config.yaml
d_mlp: 768
norm_eps: 1e-06
positions: "learned"
schedule: "wsd"
seq_len: 128
dataset: "wikipedia_en"
Each number is 500 + 25 x the weight over its row's rms, rounded and kept within 0 to 999. Layers, rows and columns count from 0. Numbers have three digits each. The size before them is the row's rms in percent of the matrix's.

# q: layer 3 attention query, 192x192, rms 0.159, rows 14-63, columns 0-95
# k: layer 3 attention key, 192x192, rms 0.144, rows 14-63, columns 0-95
# v: layer 3 attention value, 192x192, rms 0.136, rows 0-18, columns 0-95
# o: layer 3 attention output (transposed), 192x192, rms 0.109, rows 0-18, columns 0-95
q14 118:525564545506504439522501504510500523513503495524498506508470520477529501473511499497483507521500447490500513494477505466510471501463564490482523468446535536487509474464490507482469530484518520491464488472475505500511478494473497501539475491505542521518485504424497497487503510537564561549
k14 114:463432469465496483468524516518520463470504566498511473496496532478495493497502503521498521474519529496530447524532526500522483495515457512534489509507531502470500507511481494460491517522523498542533523430517495553477506512490509491502489494495476467503506516528533560528485490509492466516
q15 129:499495491486515521484513478494470506483450502496481525509526455553479487496470495499484467478474509483471510534527494534452495535501502521514500487507498499510484488500534521515514501473507509507521498491496493503502542509496520507478504468459532475504510547496464502424560485464508520437
k15 098:523505535527531566456499532541505485521506506530502507509480483507526469505500499498454486521464455513421520485496479519493510521500471482479562498485488497538490523484513498463466506487477497499467485554498481522497518491487492513509501500482522495492554537515482498437456501501500534513
q16 123:481528488556493490515538512459478458458473490505509492510496460525528505490474487464463531492474493533520520514465502494461562482506477496525498489509519504477533536498486523487498568506457488523481513488527488518493491516477505466512504479512514504514483518535494492462457507491479444522
k16 104:502484480511541512498532462523522509545498516528511552474517520460486429503531510515522519519468473469437530531534536499481509525520480514481495478497468476522539479506473483458478492516548506520483496543506507493512492539509538516523503501481528493471497513521511511456512476490508530525
q17 128:476510440476502476524513494492492503520542424520511530522513463490527444545468479503506480449528516496474491494473527488485488463513514469490481519513487530460509527531502478482490521467490507507534511493504481439519492501526518481546510445506506505518493498491489507488457519479498493508
k17 128:538506516545478510519468500505479489507444473435466504494513487529499506506490492492480531525523507529484535467486516476537503507477499546482503486490480509530528474509502484542511526492464504482489503574507519467493518556552505508487505503520509531518485520506462431472525452504479475458
q18 119:505528465488514456453583461470481470492465483483492508455478481521506536523478479494458495493489464535465530517497539494462511496536532498483521505462504492510470547480497466480481498508473483516514542540503483491501503538525509493486543503503530503456511500526514488484479497442478522504
k18 095:488506514500558513494513498555491495539493573502471513488483480472509450500493481526495541523509482499483519492462499526516516498500446488490506468520490463490490487552461519448503489502540531498487467436463493510490485508489544494506510521477502497537517531483503548462497474539500525527
q19 119:534527533497490513504471508524516518543487475475508491493465505501488489471492489499508532510543460522510490496512487514478494540529483519483541477488491512502470464476543506512519482467503506456493507483457481471524515457471474458469479467476497427494516535474508507482516481500520514448
k19 118:523536554500541485489508487527479469494491506522514533494496485495530554520515495502556489487524469505468511512487494527485508492514440542473511525505502526486493510513452535526493474513492516509476462533441498483503529491542475520492487495507501499463506485495499532503473549529495496525
q20 124:495486508445478513550499509498519489455491539495484509454492535483477501496482471460501479503532508480512497485489473484493461474470484474507528547497486519492486522511428513520512491519506508504492544470504514500505495519534492463492473567536485500489564457529514514493552473513490464538
k20 108:487500524517451461488493496509511520514534488497485464485530523482521524500485494482533467483482533458528492503480510461522469478544524522514458547524494484479486537520511475534524513486490479505521483503512520474525498494482540485522487525500532494494454489477507484507478523563500476484
q21 119:499536477458466457504514537511532527511539488480491512468486502524454522458492488495467538520478505472524496490516491505503523550491534510461480514517523508495482490480483532483485478507492479482511529513499508492541509433551525462480516523483520503469538489485535487533499497522488492485
k21 129:465480489513514483486493476483502518530508516476531527471517545512539548479489411458496540526485477487488534470449495515492472491512479493498493496523512508512570533496523499489502486466558521466502485466527490488446432525531474495517486541510471499480529504541551531454493545529464490528
q22 121:531502514473439511500469489527513523502483492499513478482469557461533513519524476498489484481471519503509524497489493522512490510524500428533497513465539511513500497488504489470469484528463474544493480498460487508528519514512509530527554493532501504502539483464475500458513514496490522507
k22 115:515504517517496492503489484459500551503475517544501505459505479530508472486537548500480508507498523534493524525527485484513516529547509480451493476514503481467509474489472512507495516520521543450463483557522481501497489494498469488517501574531485517485503446501473498494446496493502514500
q23 123:546488523466519513495560472527527470520489528529506490512474485467476491533507498497430548492557470560500491495487497561482514519492474493493505495480501485498483494502492487432493507515530502499481446494442486544498520537452498504490516496469531495507456467471442483487506527493523557491
k23 139:516484509484517529491520480529467486513463447553477506477462492510507513521525521517465524502548458546522480515484536492516478470505509510492537481491492478488450472534502458477499532529436478510499487509493483546499519507514484534517499501512492500487489484469505465519500473502527555490
q24 127:507480515483545509510475522509509499502483509438462473543500452501512510490486476503496506523502453468478501519517534530477500499501527503502468474508513520519442570467544521539459508513497515508512474527502480456490545508500480475520529492475542459482494458521536507475484469495478527476
k24 120:530551507536515500512490502534487487518453499550507528502481507491474474486527464550442519546539482488478538489509454512489465496506501515451550523530466502533481521517495476493500506539511538463494529524462503491476574516502498550489505470481487515486527553500495510501494494484467488484
q25 127:473504477539499484509463515472533518444524508471505492552530516515461504513511506518524502572485551469472500525536510519485535511483534502494492476511512526494492495489462538531486513465504488476514532494500538469497514476516510514487491513546485456514514496548546522522512553519467472472
k25 107:508524470500497529542490553495525524506511516491516507468538480493528543495479474489543493486510541463514510491535515449500495465499566513502461492547497518515545526490532492543515453500493465502500501486501495478483522477503504490472522493529487468498507533506502487516523526510473467498
q26 122:485471571466505517502476540510535513541493483519527514515492532471461549520495478539511490524505512507488474476514503490471483548550478498461499487519509500515450481519493471536492471516502487469520529486444578489490511491485495476508469505495505503488519480493526513510485481509497448494
k26 104:527529493496484487516469494483490489490512471496498492521509531518525516498525470496541502493541505485516507505510482528507491470463574496498453545520519522491506507515556557532502465461457512480500487498514489422497514477536493496497505501516483474512511508503504485537489499517503517435
q27 118:518490557552459487521500452509540489549508487466510518509489473485516450501535573472550473469486496522507499505525471486495520442466458488517481451483445473500516492495478531527499508555467481521505462495489478554490478511460493488505458520489497498490493463534500466490511538475477516530
k27 121:495475515493469496557511514480493481506505480556522505534455494496485534484513523451525517504508478524516468504500501511497523481505465515482505527492463459439496487522484482536505443538525507519468479530489542502491519497474464502488509504497502501507482479472423503520531506479540471516
q28 134:516496502545553474499534544500513507503533478486533491538494493480510499519492518500514508470459480508518508501492511519495531516502523521507507479528493458483539470494434471471498527516482509543507520509512505438510502481487500502543512534501473499514479484514529491513519467482509445501
k28 135:509549450551522545537528527478477490561482487482502531484511471512461513518515547517524538536499498498523510496465503446478537491528518534507496508461491492513541487496513505530497469469490490507455505504470496458497506516533491490491565479487508475516488488517507498483477509488468503521
q29 124:517541463473522486503487512506519484462514527479505491494564532469504503479511507509504466489552535496519490511517487486518451432495501481500482477527485498493484501500502486486504490540542514541527505506516524481485493490506495524535501541499503462515486489513493477548482525530443485557
k29 131:484485486482464479499472486521503485526476541499518504536511498484455467490526522504532541510530500440515514492521499485579509472503481473494503480495470512505515554531493488515491468496500507504534529454518510507502526522498525511489498540533515518505474502453519485494535491501512476489
q30 136:453484466506514512522495494459506495508490495517488479535524459527520492490501482493496501469459493480512521499518501514492560575461516500451506528521493508560535515506502495485523460464500495453492553528523477540501516515532486554461490471497540530478483543526450503478497486513513522489
k30 092:491512538462536517455468470477493525496515527514478523506452459504507470482509480505473522554506503532449554498541478525494514475498484458498520450486476477514494525504513499481504508562510500488507487524517543530488447525467495486506509475474539487467497518497489518496518502467485509488
q31 131:518498466533525517455480464507475522473501476476508476520526491506496471548535546554543502494485541515482540531488507501514506498537467508496522519479485488496539472461484514485483521507489512516498511505549488560518472490489500519440511478552496519523447493462496495533466522544518479503
k31 105:502518531488532464486511484484515494489479563529512489493494494494489474489513493491501520493484535487466527465531515517504572490476462453521510468487507508484503456500494474444480460519515495505478521422494531501511456534482482498485527548551524505509482522502468529483490510491503528530
q32 128:542502514497499528507494461512549506513480537494500479510489528516505487502545471507489505502514475506488559461491498521488501477509550510466526454523531537486499513502541479485500516496483535478502535497488525497523512525509476501488530516485530487475506484509528505490478525484453512495
k32 103:486534521507527478484505507502489490527471533504512542529503496481523469486496483513475529512508511516434535501542517528499528514527461483495507506507505487494471527508454515460447463546532479474528489472479527511485522472505514475524513531510449482492481516466506540445501468508525511510
q33 120:498543452497459495509510505510514466514461508510514472488493510471518484488507429457462531484529471521502519486471490509472556456492466496521478462484520481514503532500471535492495468534500518554492498547496495513452510482525523507529536540447492520491514443505487516520496499441468518512
k33 117:525518532532559512521496470505482525521484493505490538511503492471468509505498501518498536531501467511543503512477496504525497505496558491435507493506426455473474484507513499499489501566502485506559512506496511508475522503505486521498511497480520502483498493527534507476506455501515514526
q34 120:543491544491485459493571489532468510456521473544476515479484521516541515510467514528508465502550541500537496521484527500499491494461462499488503467506505466444459532502499485524470531477498460509518487505466496520500486510517520462526501501491486498485500492492510478550515510521484494502
k34 105:510472489516471467530519508518526480497490480461526510491523517473478470505466502492474500491558490480529470484488571496517455459502522539518469545492520524505482485526506474513536543495452511499483454466477494494508542498487534527519506522536487548532505475525488487515509497489503509526
q35 125:461476527543497519512503521463487542479499492501507484500526504502481512474507457498528521512482572477506493492501521434514523515451539513480493512474466502497537504525517500560490484519489498523504531512508527464510475507506499498519493485509534545476515473545530505515484492524489488509
k35 124:494541540537506433531474506518474491513520495471519520535475507489475477494484459493479509513486476498493521464517456531466529484445494490517454519527481497512521532496503501558462470503528497486520529473533504489462497519502553496496531467474520498495536528562465470498497498501495463523
q36 118:535455512497463456493525482506470475488509499469479483475525514469514489497581523524496514511484505508522484485489519462549490462477475458490489521552460520511482529536515502519510498480494544484522492539499499450497495501485475514490498473533485494489438483513474466484512497488506483511
k36 127:523482472517422490504466485466534513533517460511495532515460449481457490496462504487474490512531517518526527489478528525509479527520494515496486472502456520489492525471482469513513532550457476519471475507515476493499528507537489505518495513505513559477493480495454446500491459499498481499
q37 129:523513493482479465500469524496486476518476494456483525537472480463508499486487545523457513464496486537494483504487478512490474493498487505489469538528471470508487504495510502462489533543491517511517492550466459466522490502499495515487521547470512480515509455496480510495504502498533529545
k37 093:531508536506509499478536445520482497517509511524510513495491479469472455480526485499518500493513498510468540471497497506520500514495434470500559463487476461484475545491475491464467511505532509512484493468518493525501511503512498480500486452481517529485533484504475532492493457507515527530
q38 131:510533522505493477541454496475532535516534540525527507531515487502503483486515537495556454478554517490522500496537480491505515480514508432493481479527504545521475464502485497545496486494515497487476522522482491488481515514530494474512422521555490485487462506503529458510557494485478472474
k38 105:522498510496489494458481500502501509503464517454474524510498509500506500480526492482521506513494568497441533481527500516561482496475445483478515485513472505468489561517514494507522474524505516465529493523498547502502494507482472521479501476524484522484517519486437495490474510514494485497
q39 127:508465473510497517505531496502426453501519501550504497507507482490487503521468519486473489483483476504464493539492492494494491490501505502503460492530479477499490505509546500520471498537448488520537536498492495425473505526504518491514480500456549546476498450493451487455535510528535530505
k39 095:497505547531524487479507487517493523510464472487472514498472463490479475471488492513489480543517503528475527441491481523503541515467472472498539504482456479509503514527488499509486483486502512488496497507503480531501484551532506541492523454490517518489533538529451491488473427489519504520
q40 125:494447505515452546505541450543510495470523511515509517512478441516532494508531512506463497544465546515466506517483508522495506498521523479518526518496524512545523496431482477438507479489482496471478483501485477524508523509458476504510519517524529463508486489474492457463467510489502478557
k40 116:442467487496508518481492503442522474480543492540510505457516496510526517525497559509491516496485499475527467512562517463534531523508512512541526453527524541499489523492501481522515510493505476508466493475516489451523502458476528505538510506502479479452468499476506504479500495528535494502
q41 118:469547489521499476502467522461460554521517504499490490492505480517524507505487512493531459529461555466488497474530471461502501478502520482517513482509505481489521478530497514553468480527522520520482543491535515499493533477513473502499472514541470449529518552552522517498500524529482447481
k41 121:479474517517497528524481504497513496473504521475538536564501484517455470487503494477540494496469496471482535504517493519485574523504512497497481482504481509488549520464490500513500462476489474483501504478506522486503454505463512461498476494519475461504520509526470552507520540470501514517
q42 120:483494501538483482540466575488477528505481486511489489511462488477453542497525480465500512482512450530488546533480506512509529532507524515453493511493463463548539490534470527534500453507485531534485508499515494483476525513558447505488501472474488495492457472530505489511468531530474476478
k42 099:551533498483545496517468442495496499525502496454496495483489477488523493474526489497498554518492526541460509503474437522476486499474497518512519491503452514480479501504511520499483498501535514495526503536494507533525505497528497510487465478497500483459534522500459505481514501485505511509
q43 122:458495450522539524485515513484536510482482535500530498467545470504500496525467490505494457522514528472518528514510516523551504474487500498521503477521478512518478556502452508481498500463502469460491534492535505491476505531521525525527517547469563503463500472462521456499495521462479524499
k43 112:512524525490526549493516505494502495491471513507485486500529478500531470486506505528514508511494517484464514521560479494489504499488480464486537506499518495532496540510496471477539474524500516497522514522486525523510501515484529465537543538485503503531490549510523498499550465492480474498
q44 125:553476500506511494469481498504530504531501527479477521512539540512484542481523549551498489506519516496501484518530513576500484504487506481473516492519560497480461476511539499515532532501495472466493473470415524500442482466506504502508495496523481510470516511476517477539490486522533478498
k44 122:534500468484532473427527507489505473514482513487511500547460528545530500451559530513525491506533537511483547478521539483527513511463455472474505533518517491482470500487474486478466532471488511491505479462507493499537501478525501526489509524499493512519495502478509476478492534505497485523
q45 120:471511509505507512537482483488510524486479495474483484452518509502477456498544493469480502522437513478459508529545505501496459495490538520525470536482520489481514498510506431518482515533501501450538523503547516539497490537480533521515491497539499481483515509532512495517496524485472465486
k45 128:473497502504470495505475551476528525487523528492522457535521520523530497475456464493505497471472500477480510512502481481515512460481492475524486493505478500502520514530498547469499494495528497553498523418547585544483503513474504456498479548499512463507442540484509494496481516521452516446
q46 117:495469473535512496488529440507519509511508487511525462499495481517461502549490490475494489499488516520470491506509534482433515468493500522510498492483484515496506468555497461475465509506508532507495497511494468533509537536466505469465492514484502520490462555457470508465519564513542520536
k46 115:488472515463495520544519496509527479492512456536458470441500491506540498542547532456477522518505496532522494516492541504503512499503524512523490491501477508487510446530483483499495514498472432526483528510522538518490473539482481545502505523566530471532478465483456457499472486523494503476
q47 124:494536473516477550550524458525501491469515509500469501516513478489506502533473473502511513478537433500496489470493502532512465487530478480502511504510443515529494533495492496472528492544512452514479484524510464520522523475491521522488488484495517494486429469489531527445506477487491494504
k47 127:525538517505516530487503492504492506537495490524450548498516444492511500490504537493498505525489476532517510520508481497491487529499477552476509493492473502503491503507500475494511477543462534487459495592477478469530542514518432495479547518503557488503526462467458458511516498481465501492
q48 121:508513523516503495511469512512500491493496483499457489522469468545499479487471429482493530501473512545491504486490496497527521524465526498494465485508527497547514499507536470508486504480484464482494520502497497476469545536518519519472510460470500551501530487541489530512524534524531511457
k48 111:461544514479536502483527510503485536472513542475486496545488494476520472517478471517464487484493472493456501476532511504471474505489517478498513476500470474485492508518500536485487489543528505486515465478527515572508493529489510480484494429521504440463537514537517514528499470485477541493
q49 127:498503507504472497463487480496514480500504504479495551578508511477495520484516487508479513517516479480465525487513460503538496503487475484475498469536511528508485466475585512499488499468520510483461508491507503568537505508477493500491477512493492484504509504449527498523484483503481467504
k49 094:513495468455491508500472524495522527477514507508472464482536486527516535504508498506517470477496481500554424504504542502491449485503529491506520499480538552492480505480506502498539509519477462482562474491511510484490545448520493507509500501533465468514444495490514506524507532510530497469
q50 125:463501539498499499515511484472458506474481504503489489517476506508491516544453485525524463506483502446528515500501508469508524521503493446490522531537500467501483501477544491482497452499502548449513488498471486469541511505523504517558502492510515522510455532498502531484513441486493475508
k50 115:494513458554493547495492504487485536543459477489483484494502488526520494505506523549486481488505468504511523484484494498484483492504537546517492526498533533501546479462530476523555518512466496499510506485496528456477459485498500517503506520491506508503464478516511460497481462476521459446
q51 128:499535528544501466520447534486516520493501495504505511501509497516553489484532483519561485475540524463455543557504486494505501512541538497509499511488494547480524499543429503562519512496520505486483532495491511480501514487501510497489439500542493455494495525487520510506471546486472476489
k51 128:493493478476486473530480517498522536495507557462528504505503505473500493482490511522573466496478544485521501529513516459521502502494471512529496490523525515508503521499493506485491496479530523512497488473490544495512473491485464469499493483548461473519454518521499550536514505504470475500
q52 127:462451495477539514518527482552482484488529487531480490483468427479509545555494462495492522521546468528501498460467524517463502520486535488471517489480515495502477504501498473459460496478483486494485460508493532490501508493547529490486515494503505502498530526543486507546484523561565520480
k52 113:535514521486478528521523509464511476501492444494486490490513533553489534538480488502449501514538525529508496521486541488479517507510570546494499535510514516503512474493508513526524540481472480492512500518471446477505520519479499507500515504517514524493507459472512474464512480496484529499
q53 127:513498509491463489500424516486510537502489476495471517519496535512509504488495530525549506466486504484517509487532487490515488488528465536508497490507505539460502458495474541493529489471523496473486456506520483576532477433487462509497450539516469506499513540463488510518527543505481502478
k53 128:556528468495487494492466500491510525531497515483522471462525476575479555483560527449526511488535510510481514540478473508528492502495465479478511519472497538493505471476517482525528512508492519503465482582480496479498506505508458501475493521534506486517475451468490458510505533479472458488
q54 122:529500475510510475522502563516466485480529518501531541512495521504479474481496508538514533529514562527519475502524494449549500502515471497525461521484488525459594485531460543559493463510502464491544467457519506498504482499534484516460487502513499500510475454512487533538526509527485477503
k54 116:502519494493461510534480505487506536522470449453475457505512514491510564531493513441535504432536510517517481507492489507519495510481515509471471508512499491509529479482510492531508492482505496513497529549523502466495477516539494494479482477514490504470487498501509443545516527513461480469
q55 124:494507518515472492505488515497491505505544529463503535515471527470539529482472468462509528526500471503505494517510505487473509536533507482489540485450497517494454512493505491524535489474533448479477501508478506496524536471466519471473520491520458475445536488499523510516524492532497523532
k55 120:500526529475493497512545515514516474456522477533522517507514516494517485472482520545514499521523517475533482515546512535520468498476491541506496493524532499490477549463510518475469493514506523476475463471477466502456524449495477468504460485498507449502489506504528551500493511507490477515
q56 124:497468479551502487519470512482531501530502498480504535484526516497486460478501486509533461523508553430502476505538488502503504527467544524501501487542515535492518478484485514560465509474519493498505498484531533459516463479525498481501478496526474513491538500551522509515490520492509421504
k56 126:477492490500485480481436504496508540462533517503513493504505522524527547478493492495517484525522528523441555506499508504493531531494468498518480555575510522496506537503516543548484476491502504466525531492441499460512521448504506498493500473508495454471491506513475514495488492496464502547
q57 117:496533483447512504500485522483450531542465525549482510531462500473488511502520446469483488452519495525505481553486480491518481470457504514494517485482512471513470523548503516504529514519493475530535491469464486548506499482503511495506510551483523515457480500490509536523491519500485527496
k57 124:515495522505492473496495488495515496489485523477473489502511552505509462489466479488463489503497518489531510527488464495472495518492519491486492526507461433456481504516460490479477507508509519495523494511524549537500463505506507507512483466415487506562508441511511463525521469491524473556
q58 124:507506485477525485474521507483478459482482505464533534469504453480503469507519496522524511503509561519504472535502524498503472472527498434495504452566493530477534534521474493477497507512497524503496516531499474498504501527500518528486475479505490495533512493509471489524478483483501485516
k58 132:483480482458489512479517484532497493492479517503493485561483501443512474562468505523494476496548533490500533478491524483540510488500491505506500430477457474499472521534497481475499479483486469527528532436516508458444485530535519515501493497541529525523471517490520512516526513513529524525
q59 132:519463534505507491498535494478488535496542468477545514497472510495566523507477534460466481523480544508490509515520548523486513533476529513484492489507527505511474456516480469537490508505462538474482501472449501516485528497495507476501497455480502514499472546475532484503526482509457503482
k59 101:499460491504467466525533512509532449500492497497501483487473511523502475507507511546494484523521491462550428493497553499500467466480537513530499513498541506503508523489522529520501493476519474487518510480503518488486471476462504516550513505483462515491514485504489492509464506505534498506
q60 126:494498494495496526525503488507489509534520519518461477512472466488507497460470450507531460484497475512516497526532470494485444515513496496528529525483509497513483509519474508498513531503550469507447510510480476499511556484446454514520488525473477477492535497478525520479465504546492519508
k60 102:494472494498460513510466538488511491460498495536511508502539521516516535508542512484477466495499465443510448519471491479504490509521516530500533491525516545491461505475521506528499530502468513527506474503514492508523513485496492482505446488472517466547505521481499530497520490453514481486
q61 130:469523509517499501510427497477486485468506476539482506499506504456494482479525450483499528516520518495486486501486462494505519503532492517544511492442490513559490489503458499511564510501514538505516501474523508497508451508545490505462481489483509515538500529489473455489517521492503516494
k61 099:493501510428499517481494473496515512497491553466487467483483512541504468497487487502517500449452498502461569492502460511509487490491486447482504496513495523491513509548500504452451458509518531503492527496538531550501480539482508473491460491519518507465480522500471526497508493528514506494
q62 133:475494532529475460499497491495517507495535521485509496496507490497446496488581522451505506512433488546519491496515478493518489471509479492487484528485457539514498454462472518494455506516501499572493501456568503484511543491489507490507507524512524500516501511470505486457503517546506507509
k62 107:480457503514505502496505473525528448524520493504522508498486454461509473475511483495495528518498524465467509501485467538496528520487457476551512468521469457471535531565519488475476468521546509514477516486483480523517524532482480472508494513528493472488492508496489564503475527526532518530
q63 128:491490516398491551472524489509523494477482500520485496444507473499488525537490514504482543471485469446501508517499487497488510487532499488467522489471556514503469531529499517424512500491469465489481481484482462534499506472485522489488473526499497497511502491486505475438531513500469501510
k63 108:511513466504458526525503509500508502517502485546490511466531539541489529481508465485454498533511505527537463526516512525499498507514503514488491524515511490513496486486516485528546509490498464491519488581518492494510503502527485512529525535499513499502516465450515433499495526510521516457
v0 101:463487488518490528482528483527515504533509504504511467459535497452457516515461528514498521491462506465509470534552483523499491517488477479470529516461498523515473537472485494540472486493500495499501549526506496494501499548484486483492494513559528507484511517522499463536447515537514518479
o0 110:534538490469510513506493523525466528459461483513512524511508496482494470484486525510485510500477506473521528510516474486515509510518496509533501494461515535526538461462518497523504514476507497516480510459517460534485509513487464518490480468487498482512493477467483501477439518494515510454
v1 099:506485521523480518505495517457457492499506468505496497504523480481472525528496488481532516521490494529527512471479519488441457463478509526530468468498481470526474509486493555493449499497521509545511552453526487490537494477483528481541511539505489494499501468500509475496514531456448533511
o1 102:478498514495526521500506493525514484545507483485521494523458498533501478455513542490426515546467463564537490509500462551471506498493500507441471518529499489495460510513485532490524519515507527532490501495479523488483471489527489496472449502501514550496466513449514473473510522504493527467
v2 105:473481546474518488469473484512485489494524517484489501517518517480519491522496456495515495509499487517483494487489526527501486483478477506449494514511479496465514515475453508504509435553461495488449540514498502502568486515517495494505486505524442520498534493467541498511488532523551472513
o2 109:493447507477465551507483455469522494522481454510512484491492524522524447493529502461501470505498497470481516499531482531486504486557484521465520479481501508510523484524537517541497488502512555490474466492476496522487505502489473528498472504478516484495464496490474479530513505494503491516
v3 114:500518474475553500506517485498476503478484512479509470539501549468482562508463471515524493532540527540464513560487483522470522524474501509480463449488499500496485470531551507503519513464496452494544488511490487511457491535507479478482537502506456507516464516512515546494467477453517559522
o3 124:453509468496494476515509507489513499527508519493533488503533502496499508463488439481530503495479468507552532489503481476516500485528471521473500501465471513457497456486504535489515470478523488531512501519528510544496474499518472518523480520526466523513514528519523517565500543510503478535
v4 107:510516493519518526470525493521509501518466483507527479485470496479535482540490514503497506496522507483514545532475471457506494500496504480472547431488497495480498552493531485519505483487538486475527503464459484485518510489487550479519508519455492508506504524551484492507480496494462501497
o4 112:516475508537493497517459541478468477516512471504459490532495478515513508479495517521528495469472536487481474494486525490533507485475516489490503504505500519554520559509464520480455484527525473490497494546534511479466517483499506513465510479522554500521500512527499533540497490471457478510
v5 096:524467500553506528496522504488482473470492521483477512514507503485508500523456500498532526514514494520496496489526501454492499501492521491484514466529450478508475513500483537537520470511514488469459513466524479513496487508487480502550536506495488480478523505500461520499500562507449506554
o5 111:515485489487522477546544489479471468491509525494552543507511494464470490506500521536430487491465529479465476507513478528544516456506541468507488503495550464489555497513520478501501458518507495472482514489502507475522512481501502509506508501498457522462479503539537460537471536491487535495
v6 097:459491520496503473509496484484504523526567482471489439533468484484475547500495494444446484471489507488487543477528530499476558504501492526474509495474465478520501485547477472524482478521481515538470537481547532512539491482480488504484531550506510476544485481454517472503477502471477496491
o6 109:527449487456487478515530500497500525512509504563471500472490499512489496484464534492495511473508497504527529485528473490501497468504438511534502536502531507489462509506487510506487536498535486489464506524495469535519445520474448485477467482500538516495488504533447517480503525465499541500
v7 106:518460502507537517494516503532509513461545487510486462457490493518506471469499522526516491489525501540502476491484529508513509493504483540483506512525482528482499480478481512462495505461498498505491447510442463486492499519477502481535501478489486489500481499467490502502478486492494497517
o7 117:493521515514521542516550491469453496518488527565481517502505514515518527484497516452475490500513487479500454480494516513467563494499537483506516512473524474502509438518535500496502532500475452479501459551473528556444468507519478502507535519462532519481503496532482517448489469514518489522
v8 097:465512493495509433521487482528474482525523437489503486507519506487495523490493505514459548516472479509493487462476506495491516473493564520503477495536475548499514547502494522518490467517470527501492513498494499498529507462507454528539490482459538503483461510492512546508499486476513490562
o8 106:584445501470485476503512518525471493526486483547541528499489513483521492536449489482481490491549491505518502519464510503469510508496494524510529492503505482474454506481483522523519517491508500530532478490492507504472510504496505507520570498439514513440541507502478530539495489475515544540
v9 101:448510510494500491496548469493481486494495539467488513537527487470497506502502515525531536533472511541499473520529505479474505470455565521509448470530518506497491499523483515518539491502518515489447500522503513459445497519510505487478534436496494525517491484500500502494561474503448500462
o9 109:512527514561532488493503486505508490519485526525506505488500488480489485506500480504504517461501500486532517499479500528504506520520522541492451503476486504472521522520440471498497483551515533509498520527521493477516478504528491478494525525462522520483466485535503508499491478446506507498
v10 102:518494541521511475473505536450489512500517514515479456543485494521484496509470515535510455509559489446512500481495504509528509464501504472477512511489528510498531527535489470503564496506495510557517480477491502496520443512511517535523541475460503477479509540500512489452512495524531497456
o10 116:511483436508465540514485505518506480460511532475510495511550487488492531491501510521465462518514495481521524524537500501506458497502543474524506521473508486542459560518481526493569449489477456512489523477537539489500517485505504535479518496478536515522461503480519519475544492490472498486
v11 094:482502465500496479483539474441468508463511510520530450526523518482541467523476487552511483521494545457503486509485518492475513519509450509514508507472498509455509465512461509509499488529522450526508497507454409503506496494525492509512528516517479467494531492537470492487503516520504523459
o11 098:522527501500476481531452485482524479510504459530505495534529513476461500471525484471462507522465532518485489531492479512489510482534500448503513487522490515501471482503502508458497471515516463509470572511496483505468521502518495502501475527528529521487490519465476508458514465474491500482
v12 102:464498459479511512475507507564481528539508526514471482537454479506504503504515516505533531543505499511524460460518500469495543483467541504533485516494503528512503510539512490519517518520486508501501516498509520515479483547480503507483533485508491531473483522510526467554475529466531500539
o12 115:516501483518597523497495514522507495490460507457490496505464483494512489528485464558486517510539495513492499540523460507472498488509493500485496487509492499511469470485543531554499485530479516486506515505467502514475492527524473542509492496478491476517479486477541502526494475475517517494
v13 094:467494469518511519493505518486486532472545503503525494498484477516519471516494503509494482500504518518479459509488495519554535469491510454542517518550465495509513530489510484533457484492525495508533521476477510460500493544528496514472509527503531469488549476471475487470488511551505470494
o13 105:527502514494504475488522522513535465471505534516523511519538530449524491515489474506514531506488504533519487494498487477501468472465526490526490493511449512509533539480565542457487455496506505521518501481484503503425527524464539487515481487491516496499515485516498459493506502502513531539
v14 102:461509540509506454520478538508478529493479505466541538501490485502479481482475462506477508478474499481489491512541501506509507509475506513498510528533482510524552501483499496520531500520466539520471529483520492492498467502485506498474507460488531494476437504469521500523522438504468505486
o14 110:529486504477449546458486485514485529502490535498526474516531512493489502538500474526479505500528503459485525476475488485509511510522505475484469496517567522483516515506491459466481471540503462503523496460504479514489480527509511504491493513505516506507521491502496450505478481532500572534
v15 108:476495510483495506497511486503511514520514498501492467515495484444496532479480497495518444462472494486479478536502524508521494555503535490516505527454521519493520527502462528494483477494499509516498527501463493459498494522531531504476543505515490489480506498540544443510501523475517465529
o15 123:503474503542458441519469510481511491491517514502512521555525506470481495483493548520540451500548510517518462514480493506521495517484478538504480539490529486497506476459508507509474500498514504528539506513506480481511457485473512531470477504536521511528500515494441518480499511494488509543
v16 099:507509512469500511476496418504515522451493493509483500524512525479493519482524484511519492497516505500518483510500443499506484461510490493471480524512507561480498502490491509494497508525478507515459506482493496490546455504535522434522532506502516513530509495503494475493497516497516533520
o16 104:479495508477502528513496504473492508528496469511502475476450522500492491547500529506541497477516499485529538498481481539482496509538486509496513526519490498524457485510506482460477500503499520500508545453497512482504490497497461486497470550472505504509452460471477497518484476496524521453
v17 104:488495532515477505527511459474495496494519510518504482469498504521496506496499486508492502500506501522544529512522527474495528509479528495504481500548469483535526482485498499531467531565490466521505514501469479482460527490482504483528496468534483498580491471492558484454533517517511455529
o17 113:489522486456505478482461504480530475503536517545496514531555500484505500518579473518481483475481501542487506472500524500512510526479545482507499522491477506500500513470498473470481494475488533462479501473472497504508465492551512485485555509467520491525524493502511479501508566489524547534
v18 098:477456452551499490472508540480525503502520506471491511508548531510453514463537503507518498483506498477518483506476532476483493481454463499503490493482515478509492543463498485542547467507452486522469494522434486527465468503500512500493480492485491463520493483512482458528492501489496503547
o18 115:530499472493545448536526479477514520491509512524505476504533530496499500493558486472498554511498515474541491457502491519537494499482503498482522501476502455467504502508521471455488524529501470480451519503496503489516520500498513502538471474489514513489502533462502498515526497495494486498